config = dict(
    n_layer=8,
    n_head=5,
    d_mlp=1728,
    activation='geglu',
    rope_fraction=1.0,
    schedule='wsd',
    decay_fraction=0.905,
    batch_tokens=131072,
    seq_len=512,
)
Each number is 200 + 30 x the weight over the matrix's rms, rounded and kept within 0 to 999. Layers, rows and columns count from 0.

# layer 4 MLP gate, 1728x640, rms 0.0314, rows 1233-1262, columns 240-319
212,203,219,238,163,211,201,116,185,181,179,178,194,163,175,145,206,174,212,199,192,204,245,200,212,200,212,164,192,190,227,200,169,194,145,194,157,217,152,195,232,168,167,221,224,198,217,185,242,191,175,202,198,205,197,227,191,182,138,164,144,215,140,212,157,238,184,155,233,141,195,233,242,200,165,197,196,223,231,192
177,232,152,190,206,194,190,199,144,174,196,208,237,179,181,221,178,226,278,173,216,165,219,207,239,178,224,154,143,208,209,195,232,237,192,191,194,175,195,257,207,227,173,270,241,194,187,178,267,208,214,179,248,193,231,220,170,228,202,185,193,188,170,224,261,205,178,234,150,148,227,228,163,151,169,214,173,227,202,254
194,208,218,192,225,168,228,217,189,234,137,195,200,174,171,176,267,173,220,203,202,203,193,192,160,207,192,164,152,183,169,202,158,200,209,175,212,198,167,215,197,221,174,189,213,140,167,221,253,180,213,216,183,194,230,209,230,227,192,170,240,200,198,249,259,182,215,200,199,205,204,218,146,181,193,210,194,212,165,184
260,230,248,204,238,192,221,240,145,201,189,185,173,172,273,167,194,230,221,227,146,166,226,215,197,191,148,175,208,210,162,183,229,192,213,237,197,214,230,191,210,227,174,221,200,225,198,221,153,172,190,203,176,204,195,210,206,260,211,220,207,219,212,191,198,213,191,228,218,190,223,184,184,212,153,187,214,187,182,212
254,208,245,204,170,244,200,197,194,222,147,188,205,206,210,254,234,244,183,186,168,210,201,136,190,145,184,182,156,244,197,200,203,162,167,172,226,138,223,206,215,146,213,200,181,169,195,181,199,160,198,217,197,182,211,140,133,188,224,158,169,200,206,154,173,169,275,249,208,148,232,234,169,204,191,242,234,256,219,167
256,136,174,251,186,187,152,192,265,192,133,187,166,200,190,247,263,112,155,172,211,264,179,224,205,196,207,209,281,247,175,145,119,205,221,194,239,250,206,149,219,170,228,164,222,251,215,217,192,148,201,204,181,186,144,185,177,161,213,211,224,188,192,201,187,211,207,203,240,271,224,216,203,159,206,259,213,160,218,200
210,243,211,207,201,228,147,192,211,215,182,205,199,267,153,252,189,178,150,178,229,261,269,147,163,199,178,163,199,135,153,217,188,141,227,196,256,193,212,218,191,193,176,202,231,188,225,192,183,189,225,189,219,243,190,230,137,192,185,239,223,227,182,244,262,204,209,243,213,230,229,137,211,192,248,159,154,217,189,160
185,210,238,199,183,193,196,163,221,193,94,190,211,196,211,227,236,213,145,168,170,126,209,174,168,139,220,167,198,177,168,216,210,207,197,205,163,164,234,186,228,236,188,218,183,180,175,186,180,204,216,186,174,210,194,232,218,179,192,204,238,201,212,178,201,229,203,232,194,189,224,211,205,214,219,133,169,180,196,199
178,199,192,165,227,189,210,150,190,159,223,218,172,218,157,215,194,191,162,169,200,145,184,202,196,160,204,179,253,206,203,208,212,174,227,188,181,214,253,169,220,195,162,162,228,249,197,205,216,222,252,175,179,139,167,224,193,198,224,180,222,184,227,228,232,250,182,210,218,207,188,169,138,231,243,191,156,192,223,199
196,178,148,176,235,215,183,174,162,207,271,223,245,196,190,129,167,168,207,261,148,231,159,199,237,221,283,212,215,184,197,165,235,222,171,202,173,247,186,221,140,208,219,242,187,223,213,234,231,204,184,201,196,177,258,174,167,170,194,211,277,239,223,217,205,170,185,227,139,238,222,168,239,205,238,169,231,179,189,181
166,233,206,193,197,211,251,199,174,232,215,211,228,227,227,216,224,241,213,163,204,170,133,145,201,135,194,194,236,232,219,177,212,152,220,205,170,170,189,220,190,213,204,189,222,232,179,267,187,199,226,232,179,213,143,216,195,183,228,183,157,182,239,167,208,154,227,193,210,144,197,211,167,191,251,174,204,187,163,232
227,201,202,204,136,171,217,257,152,228,143,167,262,191,148,209,224,211,213,218,182,245,255,196,241,177,203,182,225,205,241,181,227,146,224,194,224,228,173,213,154,229,162,175,218,145,198,161,188,166,156,216,142,232,173,208,208,224,238,179,201,216,203,174,172,183,204,217,191,272,154,239,219,141,231,162,209,260,127,208
209,184,178,178,209,145,168,179,265,259,253,189,209,156,149,223,201,233,234,249,181,209,196,236,249,216,255,185,168,220,194,202,193,197,215,168,174,195,184,164,213,189,223,236,215,183,291,171,179,230,171,215,179,221,166,160,195,159,210,239,190,207,180,195,203,186,127,175,208,178,180,170,272,223,238,254,200,221,161,201
174,228,257,162,220,259,208,250,160,187,143,175,166,182,140,233,197,261,117,221,144,179,166,249,191,185,193,174,146,215,197,241,228,187,233,185,189,246,166,224,147,205,172,195,203,226,224,196,211,224,208,140,197,187,184,179,212,194,180,192,171,181,192,207,150,198,182,182,183,183,221,264,123,220,237,181,184,237,216,179
223,256,158,242,214,228,172,206,196,191,183,219,188,141,224,182,143,244,172,233,233,176,150,252,210,164,267,126,223,237,203,158,144,188,194,222,152,204,179,187,260,200,257,231,206,204,202,190,210,242,196,171,194,225,200,197,213,152,216,257,176,170,190,193,194,178,171,233,194,195,190,180,197,190,166,251,143,263,177,161
216,169,209,195,188,237,186,217,193,211,177,191,231,159,187,230,219,202,219,202,217,208,206,192,173,173,239,172,168,167,174,201,202,231,195,202,173,203,160,253,159,180,156,219,218,271,217,178,163,224,192,267,166,231,242,194,189,200,222,159,207,158,192,226,190,193,193,188,212,288,225,130,179,197,243,221,209,248,199,175
212,154,182,208,197,178,223,204,205,201,187,187,193,229,150,180,215,193,178,200,166,211,221,156,193,221,181,194,200,191,185,164,205,202,151,224,221,148,169,172,238,176,187,253,238,229,164,185,190,209,255,189,220,203,280,171,194,198,172,218,241,218,180,227,160,234,212,150,189,169,235,159,190,214,218,213,210,195,269,219
171,225,200,180,183,192,197,177,176,169,189,241,249,241,133,206,158,208,191,175,166,224,223,168,192,182,152,181,192,147,175,210,222,188,173,205,227,230,235,233,209,248,244,253,231,191,233,192,224,175,158,240,262,187,189,233,253,197,169,184,170,202,261,243,186,229,161,195,221,154,172,223,189,170,270,192,241,223,208,190
208,208,222,230,229,196,112,200,150,166,241,149,203,201,206,244,198,235,173,186,222,162,198,246,224,178,147,211,170,141,164,210,225,264,161,178,218,189,183,244,244,233,188,239,179,170,186,181,172,202,215,216,233,178,234,173,216,237,183,207,160,240,184,199,204,241,216,186,200,178,264,175,159,231,192,225,167,164,201,188
262,223,176,234,204,197,186,245,245,197,177,192,181,223,188,147,189,162,242,228,183,227,200,173,185,187,230,208,225,211,196,229,171,188,186,184,252,211,232,192,214,143,221,196,204,285,239,184,259,153,211,260,177,195,135,138,177,220,166,239,209,193,187,174,237,191,206,160,223,220,192,222,134,182,175,180,217,160,147,195
184,201,195,176,229,154,236,166,206,234,219,218,191,180,267,204,198,251,197,200,198,175,183,236,210,93,145,233,184,165,242,186,193,168,182,137,157,200,162,168,214,205,202,230,220,171,194,188,208,241,171,264,250,234,195,222,179,205,192,217,209,222,187,197,233,190,216,205,227,270,248,158,218,221,201,239,174,207,184,215
228,209,220,207,202,217,193,155,212,231,249,189,165,189,150,219,226,187,252,143,232,191,224,192,130,182,229,176,238,153,224,225,189,162,216,187,185,199,188,201,193,214,233,180,174,205,195,214,215,177,186,199,227,209,159,129,184,176,164,185,203,196,178,178,188,218,220,227,210,197,217,237,153,167,241,133,177,161,204,204
198,219,184,261,174,183,227,173,258,187,222,208,214,229,190,185,176,212,124,217,171,213,188,199,186,169,174,137,166,178,194,138,195,189,219,180,203,206,202,217,170,186,186,203,228,187,212,237,112,211,243,239,234,176,160,189,194,213,230,229,202,197,207,218,165,277,223,247,220,235,223,169,182,224,217,178,249,195,186,164
222,233,187,224,173,192,244,171,200,203,227,268,156,140,213,163,182,212,203,231,244,230,225,239,191,141,200,153,174,143,163,186,184,151,212,192,172,187,203,194,227,203,245,216,181,248,210,223,191,188,177,224,234,150,157,182,192,232,180,153,226,220,195,216,180,233,189,207,195,228,183,170,202,249,183,200,187,178,156,138
196,160,216,189,185,192,184,208,181,202,187,184,126,199,201,190,178,246,158,192,258,248,164,255,224,216,161,199,197,212,207,209,206,176,172,228,187,234,182,148,191,190,170,201,229,193,215,207,155,212,145,205,219,187,168,187,253,195,229,147,174,188,153,181,205,240,159,210,181,251,160,216,203,206,250,186,211,167,203,208
244,268,168,195,261,187,222,161,185,178,161,167,168,220,229,175,150,217,213,226,175,227,202,184,241,182,209,193,201,152,229,220,190,148,192,216,239,152,161,200,210,195,199,226,242,175,222,171,152,180,185,260,213,209,222,200,197,226,211,233,175,182,221,266,227,200,170,197,192,197,196,183,205,222,223,183,206,182,193,207
216,169,212,237,199,237,200,169,155,255,205,246,212,203,247,209,187,233,198,233,199,223,264,214,131,198,204,199,164,195,216,217,156,229,195,193,208,212,192,229,218,167,172,180,239,181,290,160,242,184,203,201,233,188,195,161,209,171,223,203,223,224,184,156,225,218,174,178,190,229,229,139,166,199,173,205,163,192,226,220
173,162,185,217,235,164,224,224,147,172,221,220,234,238,249,238,256,181,195,210,202,182,221,184,178,180,249,206,206,235,224,236,176,222,236,247,211,224,200,140,202,221,194,196,222,251,178,219,190,169,217,271,234,208,206,191,264,180,205,216,180,259,222,218,220,207,194,234,190,200,244,205,235,269,163,154,142,234,173,173
250,269,208,204,184,175,138,237,211,224,212,165,202,173,213,192,245,176,190,196,188,209,200,205,192,212,210,185,228,174,229,194,200,224,170,189,173,261,261,179,188,179,216,187,204,254,237,260,174,196,221,183,214,157,190,236,218,180,213,159,196,157,274,168,181,231,169,206,251,182,206,163,198,199,192,206,159,230,212,211
160,220,162,231,199,205,211,186,180,173,164,201,146,203,212,185,220,250,225,219,241,258,172,194,225,167,255,216,177,224,238,182,197,215,181,242,222,181,223,222,183,222,296,224,232,267,169,259,208,163,182,221,208,168,243,204,181,152,161,235,221,214,177,250,187,191,283,191,220,191,185,240,208,228,191,184,222,168,140,210
# layer 4 MLP up, 1728x640, rms 0.0322, rows 1233-1261, columns 240-319
193,208,165,244,193,226,175,222,234,172,178,210,207,246,221,212,168,190,152,208,189,165,237,235,166,195,224,203,197,199,217,185,214,139,200,208,165,173,153,201,174,225,172,199,153,246,215,149,272,158,205,242,170,118,238,210,214,213,172,205,208,178,173,167,201,202,191,175,218,188,240,188,214,199,185,209,234,163,261,171
203,198,185,196,221,182,133,186,217,158,191,205,179,165,206,190,234,178,200,269,271,211,180,225,217,142,211,250,222,184,205,154,191,184,244,176,230,254,190,182,209,226,203,225,236,220,190,258,143,185,193,216,121,164,199,203,215,230,231,241,185,202,142,185,208,217,235,197,202,165,216,189,160,190,156,194,160,162,140,203
196,144,194,208,193,230,160,206,211,161,209,241,205,178,176,202,171,164,195,211,148,201,228,173,226,227,164,235,155,202,188,164,179,170,261,178,230,209,183,141,190,228,203,230,168,168,249,164,227,176,190,237,175,217,126,197,191,180,176,271,179,176,244,179,214,151,169,161,183,198,175,201,196,202,236,201,166,198,207,157
212,215,223,203,169,154,180,198,247,231,183,137,239,216,159,209,193,179,171,160,225,237,203,244,200,242,181,225,217,222,225,180,191,200,244,175,166,209,182,230,236,191,212,242,202,241,209,204,217,218,203,223,159,188,205,214,178,187,218,222,194,145,196,236,198,197,173,197,157,182,162,239,202,224,235,166,226,198,210,172
176,224,196,197,157,179,236,204,122,169,225,161,228,193,172,217,271,200,224,213,192,205,206,245,198,171,221,169,193,180,167,177,162,223,217,221,143,160,313,185,192,174,212,222,231,225,195,176,144,185,165,233,235,185,145,183,200,166,177,173,162,225,202,151,178,222,203,185,225,243,234,165,238,201,217,205,196,162,136,195
244,176,206,208,158,198,187,153,250,213,227,205,182,149,188,218,236,189,196,182,185,254,218,238,203,194,252,212,212,235,149,153,200,158,184,226,218,162,201,171,227,197,249,239,213,246,215,178,180,155,211,199,153,211,168,144,248,211,186,246,215,199,144,200,181,255,197,222,200,237,177,192,145,173,170,216,197,147,206,163
190,178,169,153,213,140,223,258,242,205,190,209,180,241,290,220,169,244,209,237,169,190,193,218,235,172,175,188,257,202,226,205,229,196,211,181,178,165,165,222,144,195,206,181,202,183,241,209,217,187,159,195,159,177,204,208,188,233,160,234,197,236,120,167,195,180,239,256,244,199,130,150,140,187,134,172,225,241,194,110
196,179,184,223,161,185,247,235,200,175,210,239,183,214,213,229,221,222,162,222,190,232,236,174,162,165,198,221,221,129,166,211,229,204,193,189,252,172,199,202,232,193,200,165,167,119,217,177,206,212,201,247,206,199,184,145,153,205,250,179,196,155,181,155,212,198,201,215,184,199,153,215,187,199,216,176,207,197,166,242
191,220,184,148,236,179,214,180,175,199,215,209,210,200,193,261,181,161,224,196,222,212,177,179,190,233,196,193,226,240,200,243,174,138,224,195,195,235,196,170,207,244,214,201,219,256,136,205,192,191,160,198,228,220,218,142,206,218,156,231,154,207,214,266,126,207,143,138,177,213,136,214,190,263,197,239,201,185,217,221
200,198,184,211,202,243,244,232,195,210,198,207,234,195,256,182,202,215,166,184,151,192,153,192,184,257,160,215,166,198,219,191,208,240,184,181,183,179,195,225,207,168,234,158,213,197,237,217,155,206,175,146,199,230,218,199,157,198,203,230,230,215,246,210,193,205,181,203,166,243,177,194,209,216,155,193,169,249,235,193
192,218,236,212,166,218,167,222,224,209,195,158,179,202,171,224,181,235,180,177,213,206,207,149,178,241,208,213,201,163,194,223,194,258,218,205,202,207,206,153,194,190,200,200,207,247,178,176,204,181,179,151,200,199,198,153,188,264,215,194,171,194,166,233,140,179,234,151,218,231,223,220,171,226,182,187,186,165,168,198
222,230,181,211,255,134,187,246,161,198,182,190,223,200,177,182,182,171,232,177,187,197,205,227,203,207,197,192,201,220,202,225,150,153,226,212,225,167,202,145,222,234,191,198,168,202,239,126,200,216,267,215,214,135,203,158,202,187,279,177,197,246,162,198,198,139,160,165,152,207,174,224,205,176,118,184,134,199,169,190
201,255,181,207,210,178,169,151,192,264,208,209,206,233,224,183,185,222,170,244,234,227,202,172,202,187,213,199,221,196,179,221,206,173,182,255,190,232,195,216,171,182,200,244,250,271,221,229,185,164,260,163,207,139,197,191,223,188,250,218,221,182,229,235,159,231,182,160,178,135,230,221,214,195,220,164,259,197,138,158
198,180,140,158,228,175,184,167,212,207,210,174,219,229,215,202,221,201,160,211,137,235,157,226,167,195,258,196,208,202,235,189,252,231,177,241,217,206,164,235,199,257,149,193,159,198,224,193,156,163,189,208,213,160,217,187,225,216,192,209,125,231,134,230,198,192,166,180,244,174,172,185,178,222,247,271,249,224,180,185
216,200,200,230,200,180,216,224,223,252,222,232,240,196,205,208,151,229,179,189,208,160,154,174,167,182,186,223,266,255,280,218,190,228,248,226,174,212,239,205,234,143,213,241,181,209,185,116,190,202,111,175,163,224,174,197,225,219,226,192,232,157,205,239,186,195,183,203,236,230,176,216,218,162,205,255,183,247,179,173
217,160,203,201,168,178,179,147,220,165,204,233,210,187,216,185,255,150,230,187,210,188,168,243,168,271,266,227,186,181,216,273,220,252,173,205,195,175,227,171,199,221,161,204,175,210,221,207,192,186,248,155,226,193,213,200,182,157,235,152,158,202,205,190,162,177,200,189,193,203,222,223,211,212,152,221,182,193,236,179
223,180,195,213,192,203,171,179,251,203,179,210,223,240,202,225,192,173,200,235,227,212,201,163,211,168,239,227,208,192,158,167,218,216,176,151,175,185,232,224,220,179,183,237,252,171,215,140,211,185,259,249,165,212,201,161,267,217,206,252,169,193,222,221,252,200,267,211,189,223,199,271,205,193,251,251,219,182,230,234
194,240,176,264,165,250,190,216,194,169,219,235,213,221,148,196,218,203,211,192,187,245,142,260,253,177,221,228,146,175,180,188,231,198,172,227,166,267,226,253,174,216,179,228,264,202,239,279,173,190,217,216,178,240,181,204,219,218,142,227,194,196,184,228,215,208,189,152,201,197,230,166,181,218,201,162,220,197,171,143
191,260,175,147,150,234,196,163,256,150,222,251,177,197,213,249,190,224,164,173,223,173,219,230,175,201,201,239,221,160,183,206,228,205,178,244,214,249,167,232,223,179,219,247,200,226,156,245,236,244,121,158,219,170,237,170,197,229,198,193,274,168,237,214,171,264,214,156,214,194,248,249,217,197,212,202,212,205,207,223
217,184,197,210,182,223,213,209,244,177,164,203,200,200,225,230,212,207,209,212,197,214,173,221,211,216,149,186,206,193,161,283,225,166,260,167,255,260,211,226,226,218,229,177,194,225,166,210,194,188,186,224,158,240,198,163,157,210,223,211,301,198,194,183,206,219,200,181,214,261,194,221,182,192,236,189,207,159,205,139
180,140,165,173,191,205,152,160,226,242,188,184,237,158,205,274,187,178,181,197,213,197,210,242,208,187,181,135,147,164,219,205,203,219,169,180,161,204,172,171,154,183,158,163,173,221,182,213,232,260,173,259,171,280,200,185,243,210,240,146,200,178,204,224,212,201,154,283,190,238,259,155,252,171,210,228,181,221,153,221
224,172,209,205,218,284,265,189,125,228,218,179,103,183,207,187,207,212,216,236,191,214,223,220,196,176,215,204,215,194,195,175,163,238,172,172,254,175,242,200,240,172,160,215,184,175,237,235,186,175,206,187,206,170,232,200,184,215,192,183,162,249,198,176,199,193,217,184,123,239,210,188,196,220,194,204,194,120,200,137
154,198,175,279,202,195,177,188,203,227,206,203,242,245,201,233,151,197,151,218,186,220,248,198,208,192,183,197,187,198,206,217,157,208,219,197,274,175,187,198,173,237,211,194,230,214,207,194,130,261,210,197,216,205,184,226,214,184,193,228,228,143,193,194,222,218,250,231,213,145,236,192,233,214,209,227,196,179,220,183
233,229,161,225,191,156,250,190,244,148,179,202,196,197,214,163,226,192,240,202,201,165,179,189,234,212,233,239,228,183,221,130,182,258,237,238,162,210,174,213,174,146,177,182,204,248,216,237,223,188,228,164,221,177,236,208,294,194,191,235,180,201,202,265,202,186,190,170,212,216,190,180,185,261,215,172,231,208,288,179
201,219,178,219,246,225,164,208,202,227,176,207,204,192,194,218,161,229,169,176,191,211,199,226,221,199,210,197,205,161,188,179,174,202,196,195,207,228,172,197,175,210,162,224,207,166,247,204,160,223,213,194,209,156,151,142,168,160,178,289,193,181,187,182,190,167,162,168,156,197,222,141,293,235,128,217,188,211,199,162
236,171,220,219,203,200,189,243,195,236,163,216,177,157,243,235,251,223,243,200,178,176,164,185,155,170,186,198,288,178,157,247,174,239,169,234,221,272,259,212,164,240,179,209,197,213,153,164,230,189,198,197,228,186,229,196,235,189,223,229,244,214,198,207,192,174,188,192,190,232,224,193,185,174,226,183,198,156,182,239
187,223,206,153,232,209,167,227,156,210,201,180,181,184,142,207,168,173,193,254,179,208,215,160,217,175,186,197,164,206,216,184,191,220,209,184,163,251,158,160,196,211,164,210,237,199,244,226,232,190,255,246,187,187,207,183,193,189,203,229,256,224,249,191,238,205,190,210,219,212,180,191,207,203,198,200,197,189,184,214
153,200,228,187,195,149,140,232,206,196,182,180,200,259,221,150,210,155,205,233,223,204,218,126,219,215,180,242,261,202,214,228,239,201,175,226,222,204,167,178,193,234,204,217,225,218,192,159,199,177,188,272,226,187,262,212,179,248,202,193,148,220,232,196,213,221,204,226,240,186,149,173,209,202,236,212,284,203,242,172
229,297,229,222,256,199,203,210,228,205,208,185,167,189,228,186,209,156,177,244,189,198,249,222,172,196,184,192,178,166,203,160,249,199,197,242,152,197,180,206,190,192,174,201,254,213,273,142,122,169,167,168,214,166,213,232,245,203,154,231,215,221,182,209,191,214,246,195,173,213,225,193,184,159,160,215,182,210,187,202
# layer 4 MLP down (transposed), 1728x640, rms 0.0275, rows 1233-1261, columns 240-319
226,140,237,179,161,200,156,204,222,164,194,200,238,162,237,259,216,197,191,210,157,264,234,198,174,217,227,214,286,190,177,229,200,211,191,150,221,142,205,190,231,199,190,201,160,140,183,206,198,228,196,221,176,160,205,213,199,167,183,252,184,180,225,231,244,243,245,182,193,213,206,172,196,209,210,191,224,186,253,197
158,212,221,174,187,177,242,212,196,171,252,206,154,212,203,240,165,186,191,187,209,200,243,179,204,186,207,188,231,165,180,192,207,192,197,170,202,191,194,186,216,195,199,144,202,138,163,141,234,217,235,238,155,185,227,224,162,254,185,194,167,202,159,223,235,180,170,184,162,131,167,218,192,163,187,207,237,235,148,190
210,191,206,194,206,221,198,203,213,205,240,253,208,209,155,232,155,198,212,190,186,195,235,188,206,204,229,184,215,153,189,218,229,185,177,223,213,166,229,183,257,169,189,180,186,243,146,194,205,161,228,217,213,207,252,209,219,209,215,183,162,205,205,162,233,174,190,239,216,188,202,227,261,225,200,245,268,165,181,214
164,179,222,172,184,186,158,181,173,186,221,247,168,198,178,192,212,161,184,189,247,143,237,184,158,173,202,161,242,185,183,210,166,192,138,204,147,217,239,235,231,207,254,197,204,165,178,237,197,250,194,145,218,217,161,182,186,210,243,230,203,220,261,137,159,193,213,181,177,213,216,193,153,182,197,210,130,255,199,160
147,178,144,178,195,221,211,223,218,220,210,164,178,184,227,190,209,231,215,166,206,204,197,183,185,230,207,182,199,153,194,212,228,198,237,196,192,253,254,159,252,205,197,169,227,182,229,214,223,187,190,165,186,169,222,213,183,240,261,222,187,170,197,173,180,150,197,212,241,167,230,191,195,125,185,169,199,194,238,144
154,218,212,191,203,213,233,230,143,234,250,185,202,237,234,165,216,211,221,230,202,152,219,176,219,189,160,161,153,210,252,265,221,176,145,196,124,148,202,190,146,245,148,221,188,180,199,202,184,215,241,213,287,204,255,231,194,213,246,179,174,216,230,202,213,185,197,170,157,125,218,239,222,195,259,183,209,229,144,213
181,181,202,153,219,249,188,174,190,207,237,182,248,205,154,191,235,216,250,183,182,267,147,202,219,253,208,166,148,225,190,160,205,200,220,199,170,156,202,247,254,161,195,176,208,178,192,215,150,212,166,192,233,235,207,181,195,241,175,214,210,243,210,205,203,190,247,155,211,215,200,184,181,234,223,240,217,177,213,192
196,202,178,203,195,211,218,181,183,211,184,180,217,243,199,202,179,213,243,192,191,214,174,180,195,250,240,197,160,207,226,220,202,179,261,130,185,218,188,256,195,185,188,206,184,231,194,209,178,238,153,216,232,228,224,204,268,188,183,198,213,232,180,231,195,179,177,199,192,194,155,214,183,234,166,160,167,226,225,214
239,172,199,160,238,176,195,187,232,199,187,192,189,166,203,197,218,216,191,176,174,146,171,161,183,157,182,195,196,187,242,201,225,247,209,203,157,190,228,202,197,178,204,173,174,193,204,239,212,207,234,147,193,189,118,179,217,200,183,218,156,193,154,230,216,164,203,163,198,221,169,224,180,211,173,232,223,240,163,231
219,203,202,216,176,199,213,184,199,194,169,233,227,189,226,225,238,222,224,185,184,175,181,156,209,176,231,150,242,197,206,197,233,171,223,173,196,194,230,184,192,239,233,147,235,172,214,221,212,206,187,277,286,159,214,145,170,154,221,237,206,165,210,239,194,236,220,256,216,161,224,187,179,188,215,225,205,227,151,201
138,221,162,201,180,157,178,177,251,230,224,152,244,148,201,216,217,153,208,201,237,213,216,200,180,242,203,217,212,176,142,196,209,194,186,213,234,243,182,198,228,210,232,202,200,177,277,207,188,190,239,228,189,222,241,123,190,226,221,218,186,182,176,201,211,171,188,274,185,193,158,193,227,188,230,216,257,178,151,165
203,257,198,233,228,183,239,243,186,209,167,222,149,226,214,218,160,174,193,243,157,207,154,222,158,154,151,198,193,245,196,249,275,159,239,188,197,209,181,175,193,218,210,191,235,207,197,202,196,263,196,222,189,213,150,167,168,237,193,279,186,234,247,156,191,211,193,223,168,203,186,177,238,210,191,200,191,241,182,142
269,226,243,220,168,150,206,156,217,194,246,217,196,197,198,218,188,155,190,167,160,182,172,166,213,201,172,171,178,145,167,204,212,200,168,193,261,234,233,177,189,206,167,230,144,161,230,234,249,231,225,192,212,220,174,208,147,226,252,244,160,197,152,186,202,140,198,217,222,205,233,226,205,171,165,224,213,169,162,165
188,193,165,166,192,174,213,176,227,181,201,183,178,174,141,207,176,189,192,179,183,135,190,263,160,224,277,219,233,208,213,168,207,184,250,192,189,178,251,191,231,194,234,220,198,180,251,198,198,219,150,203,173,196,241,210,222,173,170,184,252,149,206,204,195,209,194,170,190,201,211,222,176,204,203,139,167,240,154,154
165,176,184,198,164,263,235,179,219,220,213,235,223,218,191,183,178,176,177,234,236,190,206,170,178,185,205,244,221,173,193,224,149,182,223,212,224,206,249,181,266,157,190,229,179,177,181,228,186,209,213,185,170,232,181,152,190,204,179,206,228,222,230,189,165,182,179,178,202,207,251,178,201,181,172,172,167,142,191,172
207,217,197,230,170,147,187,138,214,148,198,165,209,216,206,193,201,219,173,232,252,156,140,199,254,210,191,158,196,191,242,174,233,240,232,182,256,161,207,144,223,212,232,173,162,204,196,253,245,191,148,171,183,202,167,149,135,176,170,193,236,166,138,196,267,189,188,219,209,212,195,208,208,197,219,179,199,205,198,224
144,195,194,157,198,259,192,177,220,216,191,183,195,236,156,224,213,164,250,161,200,200,212,214,216,229,201,201,206,214,209,176,243,254,132,202,178,140,202,231,210,259,219,180,168,239,197,181,199,239,205,149,205,238,153,195,229,188,174,196,249,158,214,187,226,209,202,247,217,197,189,219,150,158,187,190,163,238,173,215
201,189,159,167,243,152,232,242,191,179,217,173,218,143,187,179,179,176,169,250,219,221,208,192,167,223,217,168,168,205,227,198,262,183,200,182,224,234,220,195,248,158,210,189,127,211,181,187,191,213,182,220,213,209,220,184,207,117,286,170,178,185,215,213,187,219,203,214,213,198,193,199,203,190,200,263,177,158,171,193
198,180,244,231,258,231,238,223,214,228,170,213,166,180,171,115,177,179,211,186,184,238,188,149,234,177,196,238,198,218,255,187,135,163,189,182,194,214,247,187,214,209,189,157,198,197,216,181,190,133,239,200,113,228,164,232,209,192,187,202,177,187,190,219,254,133,208,177,183,210,170,156,205,213,152,230,215,190,213,181
166,205,215,211,243,187,206,206,159,201,228,230,232,171,176,187,196,218,171,212,222,148,192,165,183,242,190,229,185,181,198,199,221,193,189,235,189,191,197,204,176,221,208,191,221,163,184,197,184,214,190,195,193,194,248,225,196,208,203,193,171,225,193,208,183,220,146,214,197,151,219,184,200,250,195,221,229,150,201,205
209,193,278,248,211,176,139,186,217,199,234,172,245,174,168,224,194,204,209,237,173,224,159,179,187,172,245,229,173,215,235,232,187,219,164,193,223,153,239,195,248,172,225,200,172,205,209,220,150,177,193,241,241,215,223,215,296,205,192,221,223,229,208,211,164,221,219,188,185,189,202,191,189,145,215,159,184,187,255,210
198,193,215,246,178,154,166,221,207,158,195,199,171,225,188,196,241,206,217,167,208,201,212,225,209,226,231,205,248,243,188,180,191,211,266,289,149,244,160,199,232,220,200,158,149,210,164,149,209,218,182,166,204,199,237,188,248,220,226,220,241,223,253,237,151,182,238,124,177,228,238,165,183,163,194,171,230,185,214,179
217,220,208,193,217,174,177,180,242,169,146,169,245,239,245,207,203,209,154,127,220,171,217,210,204,206,223,190,212,196,168,175,191,184,207,179,180,218,220,191,200,245,166,125,297,246,268,304,195,226,175,246,187,193,148,152,223,173,224,171,209,161,267,201,204,229,256,172,235,185,193,250,281,153,166,227,186,233,210,224
213,170,208,204,214,215,214,215,197,190,223,193,213,195,223,209,237,217,207,239,164,216,198,194,211,192,189,216,135,172,201,206,195,224,195,210,225,136,192,241,162,224,226,259,246,194,168,205,196,192,196,245,182,213,212,157,233,282,179,250,151,214,160,168,253,188,215,219,186,208,186,211,205,200,213,234,188,177,128,264
234,183,201,206,209,244,156,238,167,232,245,169,210,186,196,217,183,168,187,155,232,166,240,159,181,210,239,122,182,203,190,163,195,235,203,182,208,190,200,241,178,200,204,210,194,147,178,203,211,114,198,200,159,177,180,212,173,203,162,200,190,235,214,209,179,255,207,211,204,213,221,223,205,242,210,135,231,204,158,186
212,225,228,220,183,239,224,217,181,167,165,249,162,211,172,236,207,182,194,199,252,168,232,229,177,192,195,203,178,205,179,235,233,194,177,166,231,199,197,164,184,197,215,169,241,190,250,207,190,209,202,200,195,170,186,195,174,160,201,190,224,231,139,252,236,157,166,198,214,172,190,157,238,232,215,191,142,188,292,167
194,174,202,185,122,189,229,216,198,192,180,153,181,184,193,214,168,205,214,107,266,213,244,181,215,176,231,203,195,176,185,274,184,170,227,206,194,153,226,185,225,194,134,196,188,165,167,249,256,205,168,194,206,174,246,225,197,220,198,208,166,165,210,158,246,200,179,211,197,234,191,240,161,230,184,187,176,195,231,160
227,227,264,214,225,204,142,182,210,165,223,206,184,188,213,232,181,256,150,169,250,199,251,163,184,172,251,171,193,187,209,177,157,220,182,189,186,240,200,156,210,192,221,223,153,175,222,214,158,136,210,228,197,203,231,238,208,248,235,190,222,202,170,207,194,219,191,202,189,195,129,183,200,137,237,180,181,206,234,200
194,220,176,212,156,192,208,207,207,233,148,149,198,209,197,218,207,199,136,153,184,213,242,169,208,152,127,165,231,224,255,222,262,191,234,228,225,246,176,164,213,198,159,210,147,162,199,279,156,171,214,195,230,194,260,185,158,160,219,193,191,170,232,209,193,285,122,185,238,131,212,174,164,164,216,195,128,191,167,192